From a checkpoint of a small transformer trained on Wikipedia.
Size: 15 layers, width 96, 3 heads of 32 (1 for keys and values), MLP 256 SwiGLU, vocabulary 2048, 2.03M parameters.
Each number is 128 + 32 x the weight over the matrix's rms, rounded and kept within 0 to 255. Layers, rows and columns count from 0. Numbers have three digits each.

# gate: layer 6 MLP gate, 256x96, rms 0.269, rows 41-86, columns 0-95
# up: layer 6 MLP up, 256x96, rms 0.278, rows 41-86, columns 0-95
# down: layer 6 MLP down (transposed), 256x96, rms 0.236, rows 41-86, columns 0-95
gate41:162157057162113137177120133131123180116116079128197141146142179146077141086154192106100160198103123104085131091076079082078163108100031143131140145106153083141190142137107111130164052126149171075078114082122140131128151142091172149137171076160144138119141146150178080124202117143143134123
up41:053076139166148120153083145057134125116110077089167188130105063197100128120147134177149112121129112146156154167078084135122144106187164125117126111140087152117065166146027103201182084154127157125134134109084137142110105105141108030140141104096183113128079113158107150083140092082116189151
down41:172184096130128119168081169123087100176083083094148218131165165089086106136106141152139174136135148120073112084087155076124165070164149084080159186120103142112091138091151132117125142154162144166081082137151153199122121147113143103102197131179179162147117055148101078081120162140100080136
gate42:144077101094060132118192123119107118176151123171123087161157129109104068111114147151131168108097131164116120201129130156129123086134105171134129099163131130158132102111114163179084107080168169055126141104106089154079133119068116139153136165149084091135073132155138086071103211101129114104
up42:082092135093121096099111115113113072141091137197144131143076153120122143158149163087184118104132154140117173139092112092135092128167114120182130157164094127116094072125121182127137123116163102145176067078122109085108133173166093151091095178069153171150136143118070205136103125122140093175
down42:120116117100094120057182086135105131165087092117120080182164144153131153050145222153078179163129142103154113148090159095178163093126104118139040086148115123122156145147133137106146132186111121161145142175139109143105195100143145111133098154085099076115132144061116123134136168130082169179
gate43:104136069112141132132089120147142136130176180172087108097107132088149131142078174159159113111121116138096093111188111092172099149151104151089117091085099184130085080187085126155085102096151062110157122141097093163140086157086119120115154166112134083142107160118128117167091138091144131132
up43:113159132116072130098139104137082128136161142114110109156134159077116068083085140105130153136087071113118138078161063141113154140114163100136168158117097175166142132154087147153140164119139141131106110138113111108122129167105107147141176150156126140158126108154087137095141087109090121131
down43:119176150104148118136135108137126178153115170124085049115118164108139106139119128173158044116067084165092129089152154103098179115148096157124084159125096152169152133165119127181108090108114086173161163143146149078144122112171103104120182141120134107129145123154113134144116129099170113087
gate44:081149115098158169101156143119129104160160125129101118158116148082183151119110095082128165106115116128058109084138148175090176082108143167146156079168126156133101154161104138069101127108132172063116100128134182101097076191094174097043099158128143118156138081179130142145149178133050138086
up44:109161157148099169157120163122114089118151054186145143128113194132155117138043103106132099156147098100148131133127108119126131154137109134125138118134166096101111054109120159196161102126140145166084107130060136183062164091106114135133157118071172102097163111145147146116120123123175098158
down44:140094121140162123160135125128100095155151115120062108074133180098166210143056124098142124161166065111138149128114133122110167172080180111153133122160150122149117085170043154145105153139138097132117109116103062125085163077148126162112073140151127101137120126131158181123147147141126117105
gate45:155116109112200122164104184110131202100159122136157100130115183085083142142173140164101108129112114117127125109142149089115096192128116138165124129123130124114143162150139086163194140087164109155070112153170105056104168127169175104171103090074069099164131088134141075143077107179146061180
up45:137156157122080187174210126146094118129099104118125093069143108124158110145116161072136147131213099143093142130119119150119125092130152176141160113134147160162166191058214157113127117184156121107087124112159134098088077126050164154090125123134148194203150142153086123169186206141148107108
down45:133158114150098144184161125179201117104191100061066172112129175173129108143097070112114179193160217126091081111140196115144108100112125084169132103150113140143130137094163129153142108123179105171100094171144098082135098151145105140112070076127059136084128119131173184133113099106104135139
gate46:150143078124135075152172174101150186111127138088161131164120150110134129124131120159099161119092163126157105166122142130117116196142146145151135175139101116125114084156162090152104147143074145102096068126053195094131148167143165154093120139092075118098136121131129068118095113097126093107
up46:149135128124094150122106071096057125132102122172139107139122164106094167117119079128116105113084149104152159173104113118122086080083133113058056180096160110165191115172197144182121119199124131171125108101130115173118124166112095089112105123151152122160147151097119100127109136116168139110
down46:115130079174120146175097095130106070150170179132182101191133129163127138099140109139110104139144137148086070104086159153092140110216086149138153076119143062132059116117142150164140179113105144169086136150103165141127154099117135137123173147127075158061137129166160133142128121079125113128
gate47:122122189142105073103076152139141194153101189178127086133134093154104112085174101108141151136137134098135162127152095108107107140091071123119129089185147139138171135095132125189099155109110101137113145125171137163140110121151090159147153027179176119166110184174067180117114151119146105066
up47:138065166137153161075108108121114058164117087187151107123113110141118070166104121155143105067126154108163119108094193079111160132119157096127160159143118176116070120113107117157151146171125150125153139086089130118138098177104101065072080218114144095115107137122147142175116131117160218144
down47:123191124126130182086093087122109172141102163127156037116094148130122153093176139155090113174155208163140107123144198082139129133125160130106103122152153189103044126077134107155155107129131147130117114099153109116117173103117131112152119114082112127157100110154122030115126122195115154117
gate48:115187206094113146138078103152140133122153112169148139092114124136130169061126090127194136149130157134123148114122079113111157088202140120108127077139139119095105122162119134132105123115106114092111096166088117153075119151114165106104143114116137117082097191219122133109181082081187173155
up48:132076099136231136151181082095153129147154121128075112139158099083101148164131089140152129137120104103130137134133121116123131099086150134143131200072121157144166126131182121132110091166173098114120187119067147125149127086138108117110124196183167143069107120154093162143102089088124101093
down48:157132147167106133174134188142127112074119158156134096122137132132074110149149123133092128097103141188098123060107162128114084131050093080138077176185167197149165161097113130097098124106155123175203137085149097105171138082106149161196093159105086146111158095096132156181098131095119121121
gate49:104100123117091112188170126109178183079131162107084139124144174112116133114180101160115185135157077123140107130134124171151181133169097187158085108167165173064139126087155154164124147155112102075134029117120160110115042090136144126100151096150124181152161123145147087136094119088134106091
up49:120146174139152134112127125110059048154086138107101135191152154146094162110129166134126087108140110133133122124141150113135156141163084150163083188107142082156166120101153110111189124151087209080127199152110154135108100128130102130082174141146124151116032148068150122105128157157102082111
down49:122162130142102125090124170106137126142125144199132131138133112161034129097083129095096136085163098125117124105096117072130166149092226132091100132083164173110071102135105156143124152083125166134132171077150170139125134113085091078119169162165166222110155114100178077168098109158092176121
gate50:082094142127126097064136163118088160144114131127171147140168143142085161118068116113153129120152136127149135137161109139107138110124110153084121114142160122139161091092138104141107108121116139112147124157064177043128164112190133090137163185138086068146196114138151150118100183151087097148
up50:130125126124137131118082140155125115142136162184138145085157127143142096187078109176092074138128132117128131123108106134093079121066121185105122079126137123185154135121124171115133138109197139118171142131162082102131149136153137143133153099135101115125134124134179114078065172186121156157
down50:106164090128152184184145085116114133111106107160105142100100105145153140153157139137149146190124144168167152127167156096137083169136159108153149138147138089073123124105077107114163137112124071090079143136125153133130137166110173145108101102078097174175093105135111119120152065074164125138
gate51:093099104158121111135058195106164188060114133146123093137131143115084095099079149167118159101127194108124100125099092157183125188086128094142107120154122168068139143128123141204148078132115061109085138107077132109106121125161095140108152150109144129180136150097220134126105149162077142133
up51:132133141131146179109147145115111111098108134181165054107143175092123084121141155151098115092123112113122081086170135109140094156177106089113197158093157166139146081049166118120130030156146121202157124156101135186150098193107144156128149105099084077135176082167178093111142160106125151154
down51:117095126172147158140177133103144101136162163129100123169142145065137092135164143134088067111092139121089054124093167105124148177143112086126069104034164099174072139058150146136123148131171149156120155098102062127135086066187119144206144150105172104145126120165154175168168106114210133148
gate52:126167133137147104123110109127089215174066133117127141132176166156120090180145096125116103116157135149148089095080088147114187141090039165157130118161130107116155071167170121105156159114121131109201117139133125002065078104108158123123122126178124098103151155150134176146120092121090118136
up52:073090150126129088110162144139086182098102153102131135140114112156104082172110099175122169144078181115161093163135134145140150174135137134111169149119127102123138068165103067191122182125124073161105021128086112144104146127139144149084154110179153108142160161205168164132143066146180080106
down52:100102148060135124146134137169092178141134130149166160098182145179069157184136128098190153113118107163125132107153079133117183166071085126057136113114147071137164113168139100129141207087094109126137145162098090063087155085161123083072152095176121063157122174140142166115137123154134102095
gate53:144152088150153092222134105109161086130119082152155066145150115127156127129112201056137147187096117094191100081060128124167098086097128182123146129065194159159157101130145083128172098142117157112099198191160120107076086143094074163166134122147122103167092146117054133133133122126138123098
up53:116112123161187183122123087149146137121130137144098103112119123139171101093173111123150109132123148056197199162150142148101092149087057147196086123124073137143167103139156146120133092152141106117124104165037122121111108094103173147153140188176115135112093159114131164184114114103076123122
down53:113137140161125102116107132085133130108054150077109140096109109090087132117131145174106124116149183167070168124124133149114030156198188164139098073081072118137120118140194174140085126153150177130125175133105129128168133188137152080089106126122139105141168126144161126132128086104136165066
gate54:149204127087188119097074137107115097124181117188119071182093159112097160137176119092147105138102102132160104096131131127118116166129167155157175168103089181165106076109109111134182123167102089119154151128110157131119118182160132130140224213142080118133116180161160114135083117152117111104
up54:127113121140149123060077192140113120095120123128106184088058167127187063079175162136115123163129079119151134152126109186114147177100059132094125133141108166146138107153173110122112160104105115161112175098087121123094135208117115190098091189131094176127088074101148149120133152129101142133
down54:084118107234094166118156111146181074084088160118074194120165110127180112134140109126063161159153146162148124130066117106116129076079127153143151164155077119209118094094135098150106114037170151156137123115079189114123188091144123167112118095194102140145131130108102156129160112111128121144
gate55:082132119074116074119095129113115194149102122136170145147060127098156130131109177188153071113037172118123110117149139170107201123099191101091169146122080119109113109136178166108127123114196168172145110163164171117127080148129124158102115102114116153124145150138182160111186133134203145118
up55:120159108098104130121083078129094146064111161110167127115070113130190096069084084146136114080099168115144098112143171130169077120167114050147134120137147092152128117096143097203153102039133122086110125088159159115177127153129108078104076145092109172063120137089048162167106115108191148164
down55:165117176130076123113145128112126149094159137111112172131141176094196175133109194153178134134165166120098127079134148135125152069189148089115163165149154092141107123196111149120122091077105177065144105085099096112141139112142105101079093151170222082110136094079082112167096121139160126097
gate56:101106098133172086128123154128127065140128102093063072125204132078126121122147188103129160136117129147134141188102170158127119143121068108055150122089092157147089090104158110194117135165156097119185066123088138091123094116103134127124116162131128087163123110146144111126153086171086107136
up56:174106080150173188144138156094145120087131103144124129104130158129119123147105128104137144105085158127146118103166100120173094060081113160085067122075078119105137170132138147157157113183180098178111148078154116172117169120142114155153133152162106074122130100101134112115121103119104096154
down56:162152107158148091111150100118168068095158092160115135111148111152101073114129157118177117139147095102112161165110123134085032115124132199130088096079127113125123127144125159202089113138101104185064191101144113144124166124104130152166154162141111156150158140109102145118189104123099103154
gate57:195106126144095141113133139119175097126086122132115065103132092094088146111080085171130131076052208143120152098070081107121112096134109141169162126128126118125132115193115082145166135135088104145097111128145097147097084141155119118095134116149053143062094126176146158086160090086160142134
up57:098052170117121124112196087128119127160165081096099130076151100102127175100093105126048146105139178107153126145119057111121110079166083143073109181139129086089121084099114163146128139178203073157135148097187138132127111142102145106118136142118073110192141150134133182111168113130090083162
down57:133116143106150135147125039174113149133152121139118074090173140113138152157118113157084113084145105176170070155120129093118189162109095093124120150090134149116151161118080157105135089160161152153145114154178060145107132162060166111059116148126094141127151157126168144022127162122083110107
gate58:106134141105133121102143101141142066121145154110109212098179116114110146161124072193129085121099140100140138093155122156129110094103073183148124124127137126118163070093157148139107177134103101125166155169130128116095097091118135123101095114141123132137121119131097111138153091077137130139
up58:114058117147159112117204138120118154077119092106175162104124114149165052113199177147093133120093150140054144127083142118109130150124119103086143176117121099078094103185111085098154096080177153165115114137145139136120100130125147121147103110116153139139115104132110137135116108187119089117
down58:131175142087095117137066102146123151147140136102073108112144122130085150145076084156130123108096138142155087106174121139153164081134128136157135078119132156147141138059163150145116150186100089111145138157059126149154114175122079150097162163167125104148114143119113097144121156080115178150
gate59:095072138114093177135136094118131163191203082099083142096141124168150149132130149111224120160148127120172131114128096157089083109129172129163149096189075150121130150149096090138083125121114157096143125138089154149085169166099150162115192119111151102106147169194126104162097121181108141152
up59:137120098191101162127109146126043171103078129127140129147175094170093115107085067175116144118148122162117140125138142146096118184128088159148111152154142154065069145145183091123127161164108152172167142098091095116124112146117241121085137113123142129075140107147157103132156112097173111096
down59:108148067160105130138123108123087084124175158113186086096131197113075102080166182136088120122171197151150144116121195133124076154153132089161103130161187166107101172117184161123123150159106089178088175141171141109104139102142110106139130083088159155149089116093125120099090136132142168116
gate60:121162104064139102080146169193084117126182060127168167116059189132155109126137089100177136140098081144123175117067137145100104026147154154137115118168116135135180129167132121094121111092175154127096105095118112125036121144109147131170083117134141122156078120167075094118095162128130151155
up60:102081132086127134102143096169097070151100137134187115112206121114116133154117129129087149134157139137110149194139129114149103046167073125103131124137054140186103117097158118172130157100114113097127173146133153107144091104126156075175112144116101140128144204180086119116156065153130115079
down60:170135108066127153097150151126138113099149165113250139111151096126117091119140081176141097069078140102153099165104108080103099111123156131134116111157159189131180135160120097121156118166130093111085196143174093141124083148126217107092112148116152154184164119068084113143105080149131102093
gate61:094148114097075078155144146097147145149127118108099114072082126114104081135086163129134135071109158116131139102129140148169127013109173106098097143083135099120107112113139153159152201140125080097202138127134185125081147159137076133106114100084105168177212094137126089093091165117085124113
up61:165133096153156133089145145143148150112162128184124191133090134104086129058139055193111107133124117127132168190072152145181128108070109135135125108182134130123112096114108119131141143185142117136081135127143108082123074104141120088125147177154129102120157142080088124091137109120111113118
down61:175175151099146143117115130146109081100119135145127084168099185145119164087116065139156141152162124148140156088102112183156136179073180091116124134171143118090114123122145136092155098161118121159065131131146106145126133120115144113132146121127137142122037148118161185114142086071046151160
gate62:102141207109142184091108148178063061120154157126116097077126181164165143132092155101121141061140096155081138087150099102132139172082093182144186117140118180085068092092098113147122057139118119106187135126122138164096144145115149171147093114088157130161107106116145077105085136150069130105
up62:104103158109139141162091112148128121129174121124150127142141033144115141063170184171066149113125058178084171138105084098123131096120126110183097098095155121148139076105146117044170168127106133160225136165118162133184176163091128073101142113188161124134116121080100167149110115095160129092
down62:133116079113085102172130155128134137180071135109145153144157107083100142059177089130064091160133141143114170084087111160183140167104147111126125121112181043102043191107141139091180194124124160171107136116068130130179112217106067105087144126179074134112089169127102173120143168141139141143
gate63:161106121191161083150114140141105088061187114152127178178131100103153186186054125180118137140106128134139115112132081116075098111147131115116089128134097155114114115114098067133162099114119096105160071113122137086079101105146171142131125154094091074128111138148116103102152086106096130148
up63:088135133158128159101124130166163094093146116176166108108142138140126171095041115157090134065136111079123141123123117095124172105155143119166105096146169162127108114128176119122202205114112129130159050083179127109151149163085189105104174118148159125189144132169145104115143122109112091083
down63:200164155133143101182131122114092128103113142134139222156156123157166122189141128081128090185153115166088121097173135142112132119119121110123156159132043098123099145104101092131153118111138131101108114163121097122094085132145081108132086093078134125130122157088149134138135102190127188181
gate64:106089128106151146211167118104192108121110067157178150150103161116086163153132078171096171101073194100149086107129145121149117106134122181160107096142093134090173121124087078154135109090141125171134069119131117138130146112097026091128153105136148058159082171094116146135116166161089085126
up64:156067184119123094148120140126191054147137174209086139154052117147106141118144125149102171139131146131138174167138229096122135125120136085135153087128103105138092106133112182135134086105091098089139103141143110110111091154195171143092132111098155099068122130055099124102130112111175172198
down64:149113116120098098150080110178138175166138177127139093143138105080134092082175102077061199123108125184082159169138187132077148161092111210116133152144094072174125202124115175146109147159150100150113078121164145109158179124110108097095095138059106117121123141085139101146183103153121081114
gate65:131178107122107125146105140096117167079141103164193182177086103091108105139199119121173193146155166133120088133088129144086131127124108130175166087139107109150149095095041040103128117130106092117127068165130134154112114144108133120126078090147112084102158062156133087156150109166141145073
up65:125134130150187083088181133152150176087123195159070107209103152145130093057165097115071124155108100150158131123067183133163207136118138138123158144134179165107125090121063091126193136075128110130091148125155122121145094135167111156159163169140143088133107114133076140143149143141174117109
down65:118078117123165151145126109179190158136137112153068176089130081133159156071103166132121151136154076167071212175123182085157129116118092109139109140131112116137130113111169146151135111160177152142171214153099115072075158068095073085168093112122124128171113161110112095112085099116096103134
gate66:105117065087118119091101188141106111136170084099116125106135112165089072109106138120116180137104080122103184129138133133134138176120152167168141123110101145167119095101120148082134039137158159097158141150096139187053133141108147127183132106067125162129146120160086121152126122179083115117
up66:169162116070094119107157089149125081112124099107092141137154116132142078115159139144097125091119143113137198099108132160156160127155162142152118137112103164177113107162063091067116127141139139084092122121112123120141151156094087126137150184086152156095121090137117120159132065097104108092
down66:098213232120157084087123135124115095116109176118121116112184156146145129136134167196187085105097189100119101134178123115135140152101125171102130128132135126154137111145089185086123111090124150157139123156129139147096107091113105069091154103129155135106119133160052162168117118098124088138
gate67:127105112148183182096113094143141128114141176150158086023113120081171070168154107090191153112112135097110136151081151117139168131107160151137121081095142142117135177092170123096138084118176112133145088143143103072151159130114150127094122059114172130083124167117106142202097121159111158127
up67:082135220139080076107141160068115130092095108111108070149160128127088169152123137164117114096098132177100172117150139161101137123087145123140105122106181156134113111127119138133161136112094153135112149127127091146144154108131095130159117144142121094100164138154169128192116112090157084149
down67:120156124167163200144178121068109112133177103110095149105133118152180104102149161106140159121180101093136149083155077068128138144099164071111124154179173092130113207095123139101168116118117132109113160092052110123145159134096093166161119172144128130102106078125155124154136141107109125100
gate68:140103111096164121079108100127123177204149169147121099142114144077056179164130072095145071125080118148066138118124140156122187092107181162113155175120113102102100092121155115141118124114111107109105134176149048110155134137114142180168094126127158106122100120094112177151111155149130139094
up68:131106110123099130090108120089124115153110157174116083167158103168226078102129184175055122125119101110125109186105101099131084128136124068120142082047110134116112141198087116142150179066125197124099103095163111129135125108131126089126160137176086086170117175151170119100122095149126072163
down68:102139123154164153101102134155112111165095129171154090151151150157135162184191108149145127148072130111138171133159153140119154122031111072159066087123080121088131097081105138172138118162126102193108099071146166145094140073182113137139103078121167122166096135111151147145127114120168160131
gate69:089155116089127124178093136170131158156136141146171145097071176100148150153121151184183121173154165131143064237141124133102161095158145111093154131136081138099186154166077151125092067116142174129114163087110165119162105125153138104110144101154088128151048089077157105158179085149121100179
up69:123077105164142135120129086112091117143152092095164191108138112127101169158085126163145133171091161152115061117156150110098215114130097147137123085109140069113053136133094141125144093108097189102108101068150112139120131162108171137156166089070113178072177122168135078145177063160125184089
down69:139165132095117161085106168125054120134065129163171003163133099068095125134103104186161116096168083109128129200108072132086198066157116129078141126119140183147143128186162150153136155150141125142137136110122149150119169095101120105074156125112177130125147094099116106165144116150128158141
gate70:150147098077145097138087122073181157139099131063133127118122129050134162090158130192136152146102168105118149135175134130123116090065102186115142120120144108089134128199109142156135121085093099121048057111148104152163095167231163111130150087156121126108114178102158107098099160196043080159
up70:113204078111187092111156080095073121142171158162186140149153081237113118176099103131160097116171054115075149158169133132152145143188171053151080204192114155091133125108154118106125101144174174092169114172124164113115185155100137114063116112137099149112154114126104155109143065144180183112
down70:112186128100069169000134177153117113135119114136120132097161126145166109161146098132116145122150127085137108110092074132099179195086108155086117149130162164164076148123171156183125094124066180110216178097100058219107150073133121118114112129122110147167155106151111130117145121164138114140
gate71:093121158083166121149105164172089136119069115136216126137136117154040064135097114094152185065191112092134157141167129080090086091061144117119138154111088143121146158140105099085121041116117133197129084129147087127133181130138135114121109118106130185101097090153157135148089085112151106131
up71:112127111155103095114129117106172158181134047093072176120123129050133094169125119076039092112143096090164076080204114173135138125087155090108087131129146101115152145133045112170145132113130069081111141148118173156168128111144100045139126107118087081115139105099178073178161094150105137143
down71:108109135135110131113078146167175142120077125108186091128172141143120155157153138151104106102116114165103117129115080133155162098088164085118123142139194114154124155089106112176144057118134086136157111111193119049120173115075125074071123090136166110114151164169191094156115106135143114133
gate72:173188081098120091136103160090161140116099144134130099178134086142129129123165077093147104083097093146123120123131082155130146131158128133152115116099066126086130129147153140145130136161168161073110151134092107145161094118098182108108129092153051104137125112123184117127163092144168139156
up72:138184125129120155131105126099097195132099166140128130135156165106170091111167151143111086201181169161153129161105122117155105190090137123150136085155118164134155084139072154114149139136119156120150090121137149137166191120161109130097092089106168116135072145059091112158117124136142169144
down72:133093162131136145151098099158119137145134097190122074158143116178088124075136187152124140130108136115133146182132037149111086109137104129150133146188161136130127064097128119120092151112163136133106122060115134084142157092147153117149124098087156111100199175124096122140115133149116129097
gate73:117135167106138098134103158177151137159165127127168145108101151079099156057108129085223070112137145159079154114126092126131130105143174108194109135143165154147134150130108116097157089151121076147155116104154108151067153179139104174115166109112108083132120114105159110132165110131154149115
up73:105101112172080090128169122167159134114144134130134141157117135130108172140132099115098113161132132111060149117132113120140117067144142138149098123124063113172112134139099164156148082173080142183148079119125138139090143132165146161162169065115119115112137084148195151060092131120145181164
down73:152155139137124114139086151095138171138137172156126115124154192112167168072143111077144071082151113077103116086146141058173114131135103123118045090060129144140167121133124162107130054159069132139124125167153138118153152091122185173144128110127167108137136125149110128143092170110102192178
gate74:167159121128123163099123139137116107158078124176186149140074108039110072102114109172110203146162106161104131155144152116134115103120099163085128127116180101136132082083064134154123110130156107102097136157092167111142119135160103153147110070082149122129150148093106107108092127139094185131
up74:111118117147129082144114137116153143161101157175118114106119134120074100152131105160106164162166127080121135183150167147103113149188094142060116185138132089113159095210104159164127111117142129130143098122084109144155118125150107148131119156091118112105192069097093126150109107124155169117
down74:119132116148151130101108154133110110172199153155130191122200149173118156080070162079130086138130151151128124121110113115133017117126109127171148101125105067097087092127118133109119106176170121139132154154140130112161141127116136128121104125132121122124093105146145139139170150075147169145
gate75:130098069082057120107102157188162146102175085140172142134102141127065094099087136161091166116094100105067114093081141149136099137065087164138079205064121163112164140147116142115146151153135098186144089085180113103116109241136159089170149122133168157125137078086127121145083123096087133122
up75:141130143141137174162146113107123130111172140157160127144114096161098160158144171149149088160161132082111131125198062097124166157183070175071157119133160103152113131159147104146174124128087214099166141165129172131157094131157134240111135187143108119097189188135149105156077100131092091168
down75:149142062140087159130132146179107120100149097095118104130130050119133126104150112132087141136160107151130128125164173138158139246129139131112170164095127144076094088124118115197183141088157121205122140114059130077160095119118132136147154122172124110156098140114135101125155129055098164051
gate76:145057104086117113166107136143099115116110104145132124157097107121123130129071177168169121144115133145150115119100180116135167143168109038113175118124122186137078131175104094128099080106086101143131117084138122126075096127069047161124158114106099086122095181185084122168155120103106075108
up76:129104136074158078115157122113044166148146157132113161181129112133098110074109126109150125120119128116125159165162112142112084103141144115044153144076143116161107123164094108117133100114053125137124165106124195135087114132139072108186102067163163127109105154159097175097109135184089133141
down76:156102034125155173119104095115103139137101196094163075149115084080087112076093123119161143137110114104124128099185127144154133130192159177142188126092130096204061142141135109113121119184087079184127151160070130125157119109139146139167150080094147148112155101127120178104148180158102128092
gate77:128133127085140110176110118100072180174098133106134116160094145141118093177165106164114131142198152126076175159159125108095114115114111165117108127092140145107134115099129141059117120113127157178114155144047102136122101157176156116103080102113184130099156077135110126179091076151097133210
up77:115099109076180119080108111109098086083069141136101127173146157159143086087080127116120118181105119168213130118118151137108127124122085118150087092177150127163088100145124124069092121152161087117093101177087090130095200098077199155123100096132142137139087104154160083098084133132097118104
down77:153059128130099098178132039125102183171131215190114159094045142122111137124165083130123142108134166080083160114148122105084094126116095188078146078103171122093120122097177129146171169161115135190130118173082136097111116194147155137148149091150152141106107189129162127072120127112109114106
gate78:131091164113091109140056116054169123191105114132158092123162173148120095147121158134125166157140130202134081159182142135089155120124096128098121143165142083116165139078161090113092098143095099157137140137089119134099080116103176135115118108148103149057155140179085118155121075167108124122
up78:065103202117151150126166167103148083092098183145168123177133120143097125150125118179208169116103133157154166160138122140149142099131117112172178106194112147143057049121117085115132121114111114162096078118149118110125125183107089169094095130127148103110142140110119062131151123090151133145
down78:053118141124190127100172182112044093098149115137171146152141120139175180098135142189139122132139139079139144113099115122126182109138156100130127144196094103161144151083122122074105147109112140125130100127119058126084189075107151111184110139160105136167104111107168060115098173076127162126
gate79:121079105096089075154069175089183124160154081106155149139118119162098139174093120078139153150074089093094172156117164116155112133171091116144191070092087125168085109081169157210115111106187131109169112127125138044146077105115176092166155128051107112144113136147094138120104152138161122139
up79:140121139145175127108116181087142129130134152117100110121111087111076214148095107194168125127097083205116122201107140072072110118136110130141101115118170069166147135127120119101160072153092122123149140176140144168129094126167146125116068147139157158092096148120151078156088109165163136206
down79:188132070116165122149144087108123166128147112125069102077115129066058158119133069087132151097153146120178135129160131141096169120147149175183175180097183121074141122184085122126131127197124108103137163141163109097094103166062093134127085118156135116115108154150108169174119113144043159133
gate80:157152141138118068156101132150152129103106147111205093148164175069090138071181147119163163130154151146098132144116116069195147139127092115109111131100085142115173162123128147165177155182080100142164122126104083102084137139098100138104139117116160117094089158074219133092169126139148157077
up80:124153137096133098124148168135086117201131122130153092165079122155124101112186145143100095085162145138123182144126105107145137123175135082145158149153142133131120091169141117110151092142118168161105081104095166161152065058164159140195103100166140154155146137127203138112082095147101189151
down80:206154130122134089123105122134091121170106122130200137134137194086088121159146127132126121100119141136110173067192062102170100128121139072090090127149118100085122178111173111145133116143043107100135141117124145099091134109120107172173093144141179124172079141133213162118120158140141125107
gate81:125181197101046090109127224092134169115125107102078167210110144102157158117117202089147170149130095130135115122113167132109110179132143117107148146105096141110171153089112105107144129164172143107133123045106158104132083180126139065120067102151143111130113139115116113151141111168102101121
up81:107120121150129131129126171183096168145145149043136081158153137142094152128122146126075143044133142164161162137120151160135122071158096139070199178087193127101172154102113095186146198103157130143141094105134145141154097202123172099132177134100131137077166138142139139125185146115092167180
down81:176137101058102081112134114100114112044169137157103190125099111127152168074122105093148179156064091110102083143167131145196143072135134170116164090115097130099145141100112099122171140168136176186135121100126135126130100161135145079115098176125176183125124136104165078189153147189134063128
gate82:117154137142124097082156174165161107107125111097136118039093173149145155077157101046124107124113235099152136141111136157123141127100075100102064145128169107175098202142120140199158089095164066170119153138125148115094149172077126114100168121124088155098135135112115138132144111120186116119
up82:166103122089188089099082090164115141148066129070119057145156096083107098121123159088113126090147150146114107157098144155147129113178139157135126064129108105164087093156090110086119128168127148121105107143149089153147135113183181096072094064138131113092112042091148180084166133110127095102
down82:093108119153133131165159177163155140158161091126150130106120208175155059103067145148082105103104198175145139114097188130111101179138134156177122124149161150107123146187088113105107102161116123116132107108097105101096146146141114109130066050095125103186176086085117154132117127147152068105
gate83:093156092108138118162162148152145105230134073117121127105087135169123127110106106131149097123144115133107101060150074145165120129090110104120156126147156128090139116136072124107078130156159079161143120137123042082122116152153080155125142106065088121118131084061145115078156132071080134143
up83:074097146116143134084173201191113098146135111194065111129114122069124128127091201114152098096097133156084156147111110138125150087132147077118120145090116126145111137163118153107115155139169164105186095173118083067132121139143163146121152085128179119177127121195124096135140124149170126129
down83:136106144134129139153174155101138166122095107201153111131084070111093167150105126144134106078092095114163150091149054131144107206079190133120117096127158108099181132146135164149145155105136137116166107135172118114153137109085107115098129087141207160129093191103099133077174110091142064142
gate84:113158167083097147077114124154115123150133093090127144135188121190102137104158088157069128131103099115076150117088117190102120097138116100097145102166118164080139168149169136171157129038078116104158140153119121109119153091137175188128097109121138131158100130129099176117148111108067115168
up84:197066172089100115167134092101133115133145149165119123199130163100149094176104129149127096106189145133087089142159093116115057154093117124136085113062187122119162125136148116130162089089117153120130143104144137137086107137103155148144192108147139161160159118149091145171109141118154194095
down84:179095119091117097163135129126125133118143118154108143111160107129145102166136107058136090148152163168071079138159219152161151165084121184150099114108108052058100126111124149106176085111090131094094152103107134119112142136099104126144119134174131123156174186107150165164126086086138127170
gate85:118145107168076134114106125143164131137132216144149135137146120152150148122186105079135152156088122079162107119143148113147096101131127172065103121142101134141128095077126073098120139127084103131166177148113080083122093079155149123092093125060130166051118143144134183092121106112154108112
up85:105123130126114151153152162193114109116130128082113131116109112113118143146086148162091181145148104145119061150168087084145162114193116170169154089072134178157184211168163105113108103164100115073099148135145195128133095143186165168142141116080123110143166136080145098132123153096107117108
down85:111111109147120110061076125115155097094132102172097133131180152194193113102155132125121125122088164134160182151120183134118178105069128075145131191148131146084064046103128161133134104125120200144121111121147094156141143106113133082162093166161117143142154079111112138137096098159180096168
gate86:159153105111101146128151111134132122146123084186198077097133144156124158154130056125128121093110142123135143194124104125149124078111138060129173146155161098077115071153194109115170111062128049092141132145135099115102146118154155114117074079150102106170124193144148096155124094128136140120
up86:119136178114146158066165075186097153149103081104123107104150099137133191171149131094163098095115116123116110101098065138103167157213145107099153126136114143182154130100077111154068161099212154145163170169181087136190133161142144167154149183141128083154101152145077142147143136114145140135
down86:190053135166103121149099131116111132099178092161136073139122136119051080207101164117132163126144134112148128109102104126121104127136110168096117092112105180132182119111091161093073132097179120081144180125170138160096165148087211167145133135109120083117150098157085078123112091212100210123